Weights of a small transformer language model: 2 heads of 32.
Each number is 500 + 40 x the weight over its row's rms, rounded and kept within 0 to 999. Layers, rows and columns count from 0. Numbers have three digits each. The size before them is the row's rms in percent of the matrix's.

# layer 2 MLP up, 192x64, rms 0.111, rows 130-191, columns 0-63
108:454443460474440509492500488554482549481544507450538571553502512466406516463456515492553552417571545467458522479486469492440444530479465521469484525522498508506570509498504400498523563526500516
101:515553406569476529457500559505475449480467531526522555528511588466465476520465522504534544508551431506521505495523448434488593470545507489476507507521501510488483453584518461520437415476487493
090:460497433502590550541517543487483467526495477581521502507546445489424465556521465555477487531517512594553432488497534522545481517448463462545515473457486548522454442549494476477505494422515487
109:478486523510533488525416443496549480603477448555430515493485585547466530472454545520507517533488447537499468427531501498579457510495419475527468531511499537553442519494475506507522468457528449
104:453482420499474428420494491552423527484500546499532547525502569479494508496476561509518494423461453481545536565507519472484523494504546508479592557524474455494509542519546485445527451515466420
080:475451519428488413522522633537485549460477496487527579543488516451493543501469524473449497454468566490443484494537547438529492464499541500535471484463476461539548481532444494551505510485461539
096:477514491542478488516497528456557501443529540508525557535500545505523468488517409512486501558496556531550522569527426495497522410494500471450495453417433486536540449454479460470510406498549483
067:487565536464590491541528518518597527471436465531468531526444537474484543469541436519505525507480470464429486479599433526448515465537492498480546442515577490510493516456451496488495453481505469
103:520507542460516527489503510443542408508457486551508455519512515496424400496508538495487575454556472584571548536517542466555493580489454478516493515506538500531531534484478426456476503498496452
105:526489499427517527456505456537453559491503449473448502450488513559473485546545569476489411472508426515519462508488449468549468490471535463552532493537542439540505546472540487481550614464505488
105:506453465506503447487499581487530489531580471442479475521486551510528537518486460522490546507449550508423485513480500568410565473441484446528414561454573501456548515467524459486521510515466493
103:496452486551574549496504546556535459524457419450506530479480497479537442451504479488529481428472496558481560452520453490450531504518528440525582543539568489494476555466575530532511521478447493
100:475542510482537508554510541476477569539544452479451510484552544477519497512432542547449409528536507500496422488510485493499490541490550523428542463590448453522506407481475448503516516546525453
086:517489536481525589547512562471475503452462459495416474535522460516502390489492523476450527500435543535533521529439481527483466559481490508530561509496464570466518595460517481519493539531534556
101:470520510512534506495588382536507478470497442536449496528533443547548551471508482520562495437454472427471455524537531486515529442480536554494512467422466479568492487549506504528556513499548517
109:475480516534560506534534498451565499545483552495569434469474473532508480452451525490509455501502507514454447580497431496569503439466479444455551418487535565561499474465497534462543446484543506
105:464471497549525454475424497529421505459508554437477483450562483510527506428477491452558497501511452511574551549500483553466485494541531497547528496480586519415472493463510566519451490491463560
087:483471484509467457513481486531424515438504536479515457501457463518548516498482527454489499536523459506467617557523457522463430440551505457522546566535475436484478514486448583532456515582471493
096:463497477473500471452490541544502503502557509489492485463431460482510498519522606533515471453593498503536439500496487482472498508488458487434524419599473496452585450450527564444496534480481469
116:461536439504450461456523426538501530511484485490506511572452540498521504528492534447458526474597540431515561473523459493530508469530556549534554552540471477407447496487494515521526417483541482
096:490469469467475509428499554539422484488578499498472490538518503506509389501504469521468484479459575523481594553526409481495529441505483483537474509458530506444447550500517513465528455537558539
103:493475521419603497549475567482518455504530417529525462469468506431520496527550454530437479473422508538466488479548563516469459487482460532483554492529466539518513528495494425456461515484441459
110:489498470491554454520499520485481532449519562503433518455529541527420569476539563541493503472490491473541444451539499476561434510503534485472561489457485543496455520500492538475525398389520472
099:458464442525514512505573436483520555458489507483440523500512512496540475532461451468553517505428510530456462517466442597583475481485483513485568511502572592494477490552432461513504523458494471
098:512598508470481506506471476433485489446512550528499576512446490447525426471548438482516453493512532483522503526533537504509437523520511553467450507591504533482403495473521540545546431536530533
101:533485447531506483491492519526443547548516525481583507509432566467482473543525448515496468577529514564515536548474491447435475491481465517507503447516458495447605506471579459485436513552471541
109:508498482450484438503483565559589516540514433495512484523475522561503449451505459449500473544484478473504543530569419513430482524567529456482457509542498507547504449510497570574489514529447446
092:473467454422485488535459434463545530512485461492535473485469502484543531537490500416546590471553483565527507519581471492449502451499577540491566542481553465559544497459507456494520512527458463
108:474483438554550490561493518490453549525457538550498388503472555490496430530461549522518505413548469489466504556527533507574506546505446503468470450532524528481577546529538495443506498464503485
101:523506495502520527494548450577491516570501557475527455479507534496503524589486502491546424512446431502560501504516470503528491394580532481558541449462525570480477514452433513508503503458453505
080:521545546500446521485461533495447571457533538469512450556473515515459560528488537448638478404495503503432526499492491480446501525527458538499536505499511564538439495487516456483499491439484460
076:499491461508568501506536490577505464437494546453449486550483584485460522575456477512463501483562514520465434516441523478482548415490515476459427529479510446542452493568488529552556515498528527
103:459522482539460571532475502446599516480520513464490479502517531544483511505477457470483609523426493501471509490444510440510458602542454538442414494525501469478513500512481493509540476546569470
112:470482525505494464507545553509492489485587518499469479550492453538499553501497488477503426458436478456525533557509525568609536459512506570573504483466442486509469469410493498472544457531438525
096:589509453536429460501562518494532497484471460512583542495454491503483487506525489458546504505463488522420499477491461537527550412475466509456448505457530496564497551492527470544569400526538523
118:553513504469551545577479503483500525525514516531475474506561457450521562477494485513486510539494446453444435472487513513561528472515458461518523565422479473445494536475536611460423494496476578
131:492448465490495550502458576485461536496541495549553483463482531474540509467497478444481451521557498470514460383437459447492483560571515468505493425584516513499470490555499546486528473527533563
117:532585422469479547520538464582468538453478515549465533500483594471524509523500440598492503483469522542468500545527454461564556451476496461490515522475483509515448508539561463477491491467438520
093:479477463501424430487506501490482508491484497570496490512469556585486470450492559531501469486510511575446513403436518573524520466571471521528561502499499467589509529526527507521445454566489487
095:451591434503529506502516501495515565510481526572558538537473549492450447508478474526504486549478454548489463453535476496483453572522574527488478517506475475531531597548439518520560444527477556
122:519522537507493440506528497457528556504509517492496560498523498531449492524480431516460440473436549509394550458437565522534532510577514469564467603457463548540461482511525518502460516519523473
089:546475474516499545559500555454484528458466482478480403511533501462497514466508406530519531510501512482477600466465506495549482567531455507483511514466449448569473619496440532513470509540501483
104:437481543510562518514507512489610494416447453456430538489516527482477517488512520508513439472543492481453528523497484455458517530539574563548532470500500459506486601504425504564487454499495469
089:548468423528474440494482506522548411466519473527536520532503478499466494476505548522488470490538510511543560505473511600517517507529528421413522558458477562439502544479486518586484518532452555
098:519551548560521496491512538529493475448484563505530532485564456569463502471471479559476408498475512512469497505478414564535481533582505472473444489543433479440443471513469529525442493483489430
098:473538554540528506501547483481437508491357469506455561470448482498493491481515512502526545397495451477558490567494499529495466579473521441503476466533515491492528542549491469568439526507519500
098:487477577445493511453432487474508556480514577531431507510452520555557526401511496522509463507402556502474484448464507475479540538525506518465462503434476514523533553483501524492492589529508554
109:520469521443461454447399493493401504490532475486490504508494516533540505512512549505539516513563501571491507508527432469471513517501468443512492429547504504430536550519483487488467546521518636
108:467559456488517525501516415445574565464519504532494479544499523540500514517466522509514505560515533545402449410492482460511451484607565514509500554501493449508532472509523475438480542500502452
102:524537503484468456542477517520520458504455473511456536563532491490489457491488495445442506491439514466457492463536460520502512518483554557568451577448439467545364511532537499558546496442469505
104:456497497523509580532497476577523532427535535440473550543520530523465551534488485499480514497538456447479515481477472523487560456498520475472492563471435464562473436439441520450449603489479529
102:429467492454505491499471514433518565528601425544486443524457508483507514549491476496528527508522498511494490571543569508484445554467481533488592531425494504536509567441508492500490487422509543
099:529436442469527509460538527517494401566464459509460490558473552488555464515409512458515505497543502515498502508509473548446571476435527524514460454465497440520556553520528423498557546492515502
105:502538528508503508508485469480519549400508482499525544411394475476500566510510523556500477479438437458563549574516560482423550512431522529517436526532541472466494484503537511513510526496494519
090:488492576517422464551481494507539540451464486473540529533453508542470477522435447485565596503518503548434546529543520497445506453542528504501550505496436510596579488493474534484531478481475472
096:453472445447528491514488494568515513444619537494526532489538543481525494447523534472544517450455501444482509477515484447533541555468567477589470515511451546541489488415532503507524498509419495
087:552523507511483617528458509542508525475449479485520500531501458384571474493573513521464487529540547524559465534503527564468470496530543499458477583535523490512497437517486432551494501488543525
081:531466473504563497448551485509584498513475473511451519487475542477515474509506441535491494446508505552432490517470511514473504449593549489460503473519575471435549529536424507464497512605557443
089:487412485527489481536454516573550518469462501467508514480494500393538480522542534518505482574490452512520526568529546566562464508516427471491510555491475549465549502450470451479482488532569434
103:522512607502436494451454584445498500518540529486451460470461467525514537472543527470533450565488499521486529472483520515457497503459493523497582586530473524459458441550544532478459432491438490
115:494507454519452408456479521496530558417552558565451494556475535492555516436556536464527530467549527470439504485462465555497483444519564538535498495514471492483461406540505488529505506535540497
094:429474531500524497521533552500511471518467497463492493475529536515500474540493568390508584511579518457499571480516457493509473516528423493411479468557464456505593469532494529496508453539452478
# layer 2 MLP down (transposed), 192x64, rms 0.0929, rows 130-191, columns 0-63
115:470571569512507503503465514463537459520475513564503479485456484519458516494462436591420501579380523531519536417520529516529455471532488438507496482533524536527447519555470537514519489515488523
094:463417528464523521605500492483536550515452441557496471482500536543434537470524568518525539443483420537534473495489465570485463495458504505458526452520510496503510472461487446505485604447519500
100:490542453454565507501461563453575444534464515511540508476551461513468454493496421537475559526535533530528515443519528568517413425458408465459508488497488536543484488518479479475545541518512489
103:477547456478487530587538466563533447556467518541546486450477508534465473467492520539523475521530555443495422441486507509496520473520505490479474412555483470482522532540574507501623475456491480
100:492538506591554498531552473492483494473523508528470504521519466562468458542570505517537482458413418520488506427477524474480518516493464457399455459473474539521427533561511551547508446536502497
102:494540547525486440552503499504583549431544469528478472508568550542456515414482462473490498532480543484421513526504493534467483525554469475456448527575438570480473433482482570528501487504468498
094:489530520471442502509505475522510484524417464534480475484591481504498536507505581429504439458498529483557443435478513495507508505479565533562546505636509469484485500486528516531433564473481481
057:524510399506508501506462564472543551555511484493480477439464497575501461554522459453496527441464513517530617478496534538491474482556457447502443505524498504509605467491494522521523505509423479
094:487474507537501497475536475528454572499543519474561575535443454465510604515477458510513471521503558515469488544511441489459495439417516559550468492475439528468507518433506574509479577465486493
107:493528551540554450527616443508428547506516539483527516548486479572509477487499420499489577521485578507455496536464431497498501479471529477451482565444454473482488500522468498542547480443512468
099:443525522477537560614472517534551462511517457550512470503496469457434606464446449497462527525483504563546479543499448468480499515515457528484437507490500441437469492498585545493507496474504520
101:534420510470562493477537505441503489475502507493532526524553429475494569528580490454491508452458517488512545443428474455453467490420514483504510470502465483498543536503493566581592561492536503
098:515478599548506501434449508539512487437499518493467538422562481442517491480460535463551442471508484582521513515490506500479481504584543471508534411509506501520538497452555493463529590503453468
110:457496550554605465522515494468517522557499505462510509489515476491545528559447461460470416461511460511570514455526489462539503450452459495529533434483437522522468473468527605505506463496533571
116:561452433491438480467507518491452519502492503424501525486486452426486521580520544508505498551548453463485547515477442524519505566572528518564486431559570455462458522461540510461494501544545530
103:519440552491534497485454539582451451537563454456523485470485521485406542450491568531515472486571442445472495500500519501478489585538513473481441455521514507499529505519474449484574516551456554
099:505476407496600466588454523435518551476536464390549523505496449520480498491537487551484465480533496433453474479558510467463584511549533471550532530487517485477508495480544530492492508481477519
107:528452534539453504530499479559446515479558471452531481464488494546422549525569556497528479516520493473524484468502465506496488537503525519516517597480435469498406485428441586504470433535535531
093:534479418472495553545525467459580576518472481484468436468487509554572472517503456461508557478495533479529564492465536487547430486491369476516497463509540520567463533501495515535477496505525522
105:511462569530500556543426505455510524509528532519455432456494536542473549517572438485424462554424485541469412463560537528447498526493488544501462461504455525506497513492459513484460575528478501
098:527493457483477474454534548503537463467582496483454529540525489536464440553527521577508467500448514523388606493502473491470501539512523453456525523484516559446474570441475452468483507527473532
102:516500504509497458480573475497502458459478455504438565472520446498527479455504549522535450485491493462485495410503570414498498563485527503542552551472528438476468601441522536539541555551504489
090:524514519525469459542505541509542452486520406500551498546478442443514445484417477415583488489542543493483495505522507495401479535474469477569492477520483488530542515518539496477501590562538530
118:494471470521522487521483528510488442543490484522521570506542470511431560465447515521515506540462510513548520445480499459546498489504528498526526581537456452467369445527485564472566469497534404
097:436549452523496542470518483511486579462582428531493570538456448526486485580547485468511456466514486508459540497531504481511454537414553514540441506541495523484473433484592528493478461502484487
106:476453436499505477500481521518441487482492547558514449494568485534450449507578529497500474509491515508466615516461492504424519529477573527486517582522467551518388472484470533549476471488467504
102:496495532584562507534549439407482609515563562481521459451479474521490435478465453538495471524507455544456430521512467517540510526513482500460541489424444473491526485526559538493510493510484477
090:538501460489481562509506436454530490460508528526512561573548457513511539408550567504407548512415485581475489477476513533537506497488479521462518486535469521554441539489511482519513433458446473
111:578565508500482451458541426500509494435555495466486533551477474553495545437594429479530485515439534455474541508504433542435477521508537523463503520457524508475524524469446477564506504566502531
091:534470422538470510473562499533530560496542544481577543438491450505483466510521420504585485462502450410492509519535470450502532531510471538496511527475497540472461456443500503539542423549558509
083:505551499510571480564546493456572505434479554517522445578515490510480494496574499414522434530507440540457489506569511512455450525490414505456508495530529519486471481497490566465424493466516513
082:535552469460492479456493516521446461441584596554417534487533474457561436494487596524554569488459520481510477494484516465467528515560508490502516521508525497469527496436464486494451479527470435
103:501492505502435420520510589522551522535547474534506416467502509515463508559558484506514468498526453453465590535497551531544492566469462450500483487512525515412501487478440572538477517436474494
108:493483471524514520503481423484481601547498439450500488559455458570510465522486435514504503466542530475457471561530510548479462506458543554485497487458561446573476437478495502473499445521498599
118:451555587499448527466503457497427501451521466493512519472429527469551479514458528445551506527483498489537527469471472446552512509475538564593572546480563481507459448432552505513471489546475495
121:475518524514507551548475491537463539527582489448504477499416470491479550487480535481502547495507561395526480509471506532538550424562491511513566532488503443480505437506436557543413515487452513
122:496521501488488506501444489402559526482551493492412606528573475533511529517537597483548509498497463479464477458560513492476446446476554566485505475499503495521458487488479462479457536465519578
111:496492510500613553532493472536421479529545476495561466493480440551568535508500527523543464495464582462426389470488497521468522474510507491522472542452495496548518530483484468504517440548494557
095:526508546544513513550465530430611488538533563505497480445497511504419509560546429535467560514496506466468484462472531458510478494558536447476479431487473494495535472537474489422526488451562545
092:505504417533458438568586556563471507533483496447523489551453434472413476449473514491558531501476505499510390517519495534518561513495546565493499467448551459477479488501480516480492476515535525
115:425552462469517537496482494537452489513466547483471559497496519534502527463418526499477475537555505430602422563518496464456433530427505510469518510497511460484549536425533527502508510464503573
109:518459515521455467483468568466591445521452509567477514538540521562445531583475574471485520521429503519527553507509495504477481500572496458492546506517485485473449405477522559545501473490440469
104:510452443533432507524491473577491525511465510523483431470433475521472518477471516537451575566454540503592451557496458485565540515396465466479514539492485495476554535543514527548521520469507499
099:486461493498536481558462524455574504482482486562515521487512482531501537414534445527504547469426518496507529506508536549487364488485495469554531519471506481502509547456403526519488471506518602
099:490431477556471447496507487532469494505550487533491512468441505485512509510510549459521515485547525477434515519523426540531507469544562455543513554541539499438407458517483510515427626489504441
096:546489457595469543524388488482487523510533539539485475529450449515510450531465448437501440538417531567498547497526504556487510443500549534468533475493520466510400523484526527507496493463485521
090:511580454551524488419519498497496435513522433482509484474531536503460479453469547475504503547511545496545497567531453577540495429447491484556531459551599478523533500476480452448527488456445519
100:459562498458459563547523577553573551535428483469474457489522488482475422535539507478533501466545526448484437477551561474448475528505538497477479537556503556520493452469489512500548490519460418
100:516584487493498449570506455442470566438525541471518502501524465483445509441438504505504473512488513484453503501520462504529579413545460494531445552491426513565515464561571545522504519550519512
103:486532444549605484510501516446499456562557514471506471484555549522511515523450433475531470453471475452522409527507497567497488504429492460481509446549591483557571496463507489495486483479523531
095:472512530498444542461511499549453495483509581496534500478488492476541451567542413485504562490476492475471518468549517454511478466471476521529415514540589480506428431558559542444557548476492495
101:482502470449490523564478533463529502490621534552542439443470494468446540502507536475472586522601489502486470496474507431540475508475517470486487439561492582473500529502489451565478504472484491
090:417420517432525464562523514551522463513530546521479488482467476524463497465506504526536445420518511543536476512462538485480503445516478484456507539503554568548481544478509452570553533444427433
106:502490534516499451477574495467468494474471439523498512462605465505514501558537413474494442439484489526524448490508531527442379589483563513549492507473522516551479519528464483517528549496520499
085:534531604540552521518444463493504467544524552549525488473468533449523440441454489441503515525516481502583468487556475581513461488526404513505523450499476507515511459490505554478501398490483494
097:492528491518495579527463518492464482484543472517467512527593491518498509527554498511455460445377453565489495452473551513480551463527479419495506466498505575522537500529507547570418460494491465
087:500521569535469481534591475422545451486489466523512440548570531465506513449499517543510502537488508541474532483465465462479518481472514459507472533510438579478542462541543559474519506402557436
080:529458459557461522434545431508457493549459530538524536487489418511572512450537429510490527509492518516444435506538514514498524514500556531552447522522558399517515470588526484535482496519543482
081:481462523480464474457457457538517431482493544458475545523592545479537455466525494469527479570513526516473517466496508467516490526517537585503492524421427507546462424573546530475546450562535476
094:499507507511484404507504473466487508465466505514513503517497502443538507521476396521558510487453474530473538520506479496615521532522527473571471432464496536501451489459413512613544479549486527
106:447508534536560478529546464487464432548531517477556501501506505492466483557446476533479450456488507524531418489517556437540567564499402521467607511544501476506547516483540499478483485472449467
092:527525414562524420494500486561526526503494469491575478455490448471448418504528453472517460514447507497452523505459533530501578507560513484473452520499474508564526540564500461506506447501602515
# layer 2 MLP gate, 192x64, rms 0.114, rows 131-191, columns 0-63
095:482451502574464526587479429497521492500589486466444496433572526443502545502524568531541523471540492488485484467512509490553413593556477526455513463540507454478537488483460468489469523519481507
101:534525591494448442491459510465604518455484529548480440509487538534554519458478509417464484458482459442455603484519503524524481508541502517513504461489454480544484545473505535509534449585498480
109:482562513533487489500537513419538419472569543547516420474460497444499541462582498497518547436499485539486543494560581472529481498494497470449473472407505593494503511461479494496501518503539485
092:536506500521476529560510513513424515470488494553470540494489493502524410556535502466498437460479546523486478444570511542501431530480557487498446561506448509479462401535436464541466446463569506
107:463522528541521492541480423461552504468532512489521451528587472604490448497477471592539504496532432437494546518507492509480426541528428454466442525504453541509435458514489538502479495469500493
097:444500559461490570534484472532499481526459537579506488466515423453497490522532524443586454474470480509533449426497553524451443581576531515495544481555494530511478452529486512438454512496517483
067:483500469557444560462486406505473491480561515480614475484547437470504415473446473478498453505504525472510519557456548508529477548402458505477460522490436545463506488495535545524508501506528493
104:493455491422512537485549522439519473489465516510475482505514521544480484533427509467565494448528501524541536582428498521524566503518481489539541555519557527574502432462465417484503490493456403
107:479491508417469552462484496505497510457504492536476460477464506510545454572511503392482428485466497482579517447491465496503496541421458471548562455554559507557501489564510485488524597503505508
107:467522519511548506489424515489522472540432456543521426531531481475455456476554523480507533555600484442532560507583540465540471470530505501505560490477485428463539565472570511460465486514480484
101:492541527428504426521556532499536500507492476540494490579536554501495505495495436498474540474525491486463491532481547520550501438434480567477445433452395553513478495567459471532519555558519462
103:484504470505436479489456474539459548489468518497530480594485534464496532493497511459502568491626586498480582557526495516459520562468541457494432507475471507475520416475451534495479498525523464
115:468487502451553482526477474486555537544508497497545488498527508512514568534467472459501404493566438485530524515597489480539543385506487478544492491482535512495445466552595527497505447448460520
100:476561545492561514485524504473486467454425526475482441560494466570524549582437411475541537479548499501474491513512519478525520421502441489480426505461443485517488505544511515445529580506463521
116:462587476563515537523487443495465504530427520499513490461475483567487577495535510441489549545471546491515459477514523454523464431510486460469571484555545487487432510545479586459521482512420529
103:500467465545608437508488519439542573526455469426563597521485483522450543480514443467475523509466446525431484547480523458533576512490515522506494532432452457468503517519489505502477523535500490
093:592402499513490505486466519495443546533518482441520516480482513538446510535512543472573531475443486530491576504501474457524439523499488475483498584522534434430505532556487598484478456532516487
086:471538561453545429474508587521492475550543500442521527493529478501478477512465481454555461556482509465484486524534470533421470484447516512514470494419443505521496530435505416582556474473480559
114:577518436606530466531537597549470464471468526502537539522482521476491393535498520466569489545482548467507471482488492539506455525501462501479416452493537524532470468517497505531467470513437474
099:581553458549458508468474485465473510509518505583499573506440509476570541466552560514447507565441501513492543477510446487539511523504514472523423498507477477468488484497441468580443509517433566
096:517532577443523484523462541458541468501507433525484562475445434460514538563518468552450462475426473515485540564511567502490507560542462528490492540527475560493508576521501454519448534497447445
092:496541479506544478511491532542540480480533452515454571468515461487462555475418485485466489479509444496560440467521441489531485570465474509538511473486507542588524525500590575472544463416549473
104:533557475472450384506554521526531498526432516436510484517538464506455507514490529458476533497509454447575528492517513412467493552486485489495532446538467425481453487542564556500541466539458543
092:555534468489519525548517512461499437464439577489507566493486507463514490424469467486433480557472506476533513490489546464525484537430509520461543540486495570517426589513432529537523434510566488
109:487507475474523516480510486495428538530473546496422424526510517530563442514426559514540528453534540471449520589529470494450575540496448512511502516474563516499540444430504552494495456475568504
094:511494528503524507555519497566519586497530487499468514493498485545498522456487467531562420492446535542427500494501473438506540486535498380571485552511441488568499517525588536492468513441515469
091:460578535460554491419493470542524561540492448478400521468541483461542479520543444430532497496549517484487479467541498438463505516510541494458474553489476502453554443572456506497489550512562520
117:431467443488425542559505565506501513508458568504506460516463529492458517562499577477478497446554487465516488545416505503471511543501475536510530432568510509467546467566509499403536513460534489
094:509479509514528500406554464516489559449471487502445567474506491514504539496547584444492488491397465568519458541528483522548526511517467507572601471525477481457490563456481464461530506486534521
082:497406556463442537522548442533511457515491487477485532435509519427481507526482479517390525523537541484497543481481591478537538428476513456537512500535467547483512553539524515556491514553436486
085:560456567439500517496566537511528470533563493531528465492515415491495527505453402455425469513521465519425526471498526478497516511473477478514407543498494529483491482549499526567568520474533432
114:527450533467562465544478506519519462509508509541528487525531485463452473532534528435459430513531500453519618433513487559495423506469534516523521517517529529524431506435490512500426595507508450
112:456549516523565434520577582517439430516529560512516505509523498459434484530511504534507494549439480494562532526505539427542540458459489501521485479493471541436543533481534522499452478493416436
111:514467451505493448574493518485511469542525511542518540527511458504457496468554539542466511507511439530479394516505499496473529496474511464405497465445530457468610604500473447527536536515542513
103:470513452537461549541483478555450542532464465484457470548582567546573448451443520546504494495492491517509523520537474474527514517490512466519559603475491446434535493505442497501427484438544517
121:444550546494514530516458396518514481483525558518452493562518492530501485478460516548493564498440473513512519544602553455479462480438484501513508508400447551544481525497563546513488509473441480
105:471573446454405533514495481557510548461448551561464500456526618485489507552515485501464442496533473491542525557514473516537445484486443507490526489498494542514534549562515476506505480430435472
090:400542524463505519502430435473487575514501486442509455536510507488505497505442483459521518511490487498516535637595513496538508464463534518476455517532510579532503439479519423530509508491493482
088:440471530478531535500454498455517492571450524598546515428547570513475492524458491433523436525465503482515484472510459500490473477511516481448480551482427539585529485545414486508482530511464565
099:505557459514536462480515531526469443521485476519500469465464437512497486505506552469534502455562485497505474469546539461484518536470496546424507423556525501373614568496484495490465475501483562
103:434546558490473426491456510533561453527463475524552516453558496540503518512510586468456466514452470509518467491516451590486458459560507503518446474551485565462459403492529514473514537516469478
104:463458383505429481499527406602511510506466461546505522466513497506457498442527515475474522489456544489505513519471504462519532530488517541556515530482518479498458507607480433525444562497542465
091:467562567512525472505541559499534490516490480475501491559519466530572481474520493443493531518484493487481458507583497484470468454477517546553536502563502384499427452485445573445507515454578480
102:519480472528502493488539472559456484490513510505518524466493436465531537431511471490521529522483573500484498538526408576518516493533436421520448529462548490409488487520470513557435582491494412
110:525548417537419494497531469512493461459522571514478520514507510498428415562507514452462433579543524511487499532496495507556537502493528539480513512525506523519441417517453527521506475498531387
100:473472492536487523440565461457480488508556380523469530530573517458452482448531487454528498444531496497499485500469435486528526508416485600575476512481485513546475470503549485555518548501458518
109:476483444507539487474515507472528443527480523586448494509519550506473405557527524559527453452488579484487509514461475520450590534427559510512505492510511593454481485527460489515497502447424505
093:546485522463449515499489531537467432539514485548458532404483491500522468478506477486473478498449474474568528538482458566479485543449450435546557422509521481491462457488502563544557417458491561
107:474440518448485517544433525486534509460482483518535443448466437544506518431517534508510413500450459445566487509596523439479521491504508513536562446484517546538461484511487498461479551458496589
090:456457515512513535554494518484533494440553465537533503520462525472432533457527549544490507479491458458464560464518502481475426561533494448519580542590387464473458546522484494517521512478468554
103:547505535514520496483478533574555427540409490486499448530483508558504452508530480459499472434483588446548552450473467552469519425452483447597482445518505498486490484494483528469523502533498455
092:472518491491459568491507438517454545511488471505490540506483475426531474473504536481479537491517593609552505505487515455428501513533481492439453469509492383465553489456537524572537508470497542
115:515578510494507538555440536510497554486531528543476410505502474500509585521491526545491525504420503512512474416521466443563495480479430436472482485507421533423534517485550479465446486506455523
088:536558432498558517563510534515496495511484536518450565501455541467514584585523530525486464521449488489449466531463485461548487535558502500512424448563541499400466510496477470539488553488544479
092:491505545546458519525475484480502461535388421512471504501446482506525509536504506525453495561525493544510490527557533540513463428469441544448578520479516459492462535586448509443474481461553565
081:505491468503538443535623491413483479462521634448480490509472437561418540536490501458488507556560482471480550489517491494511478489526460488524492457485466496464490516489500535496469480553507446
081:496460482517509470491491495495601444563452463499438550505538492508550486448436441490500525463534462486409511463532501528525577500527509493462467536528555448484526533568422477532484551547485441
076:516400521530509477489535500518491491396524530482456510515518507447494477454432443557440459551453490514537570491549550490523421498528484476507531462496435491511473457493555486455504471597475474
098:503532447509468464554435511551476518512515461480528483514491510427528459550465426517580516469465539480527525500529476547546517485535547445495547424430536477492439502546482592523478430549528534
109:485518484491508461464459478488489484514554481544513484632504547550503477433470440480489558469554495411436517447439443473547534506516501572550486504563465511559471474507503557490533486500527476
097:559470465558563470515532463518592451496457481475582536478490439481532484492553451487483503533525566546492512464484488529515434465481511434453492475501512491521545495553557528473554439539592524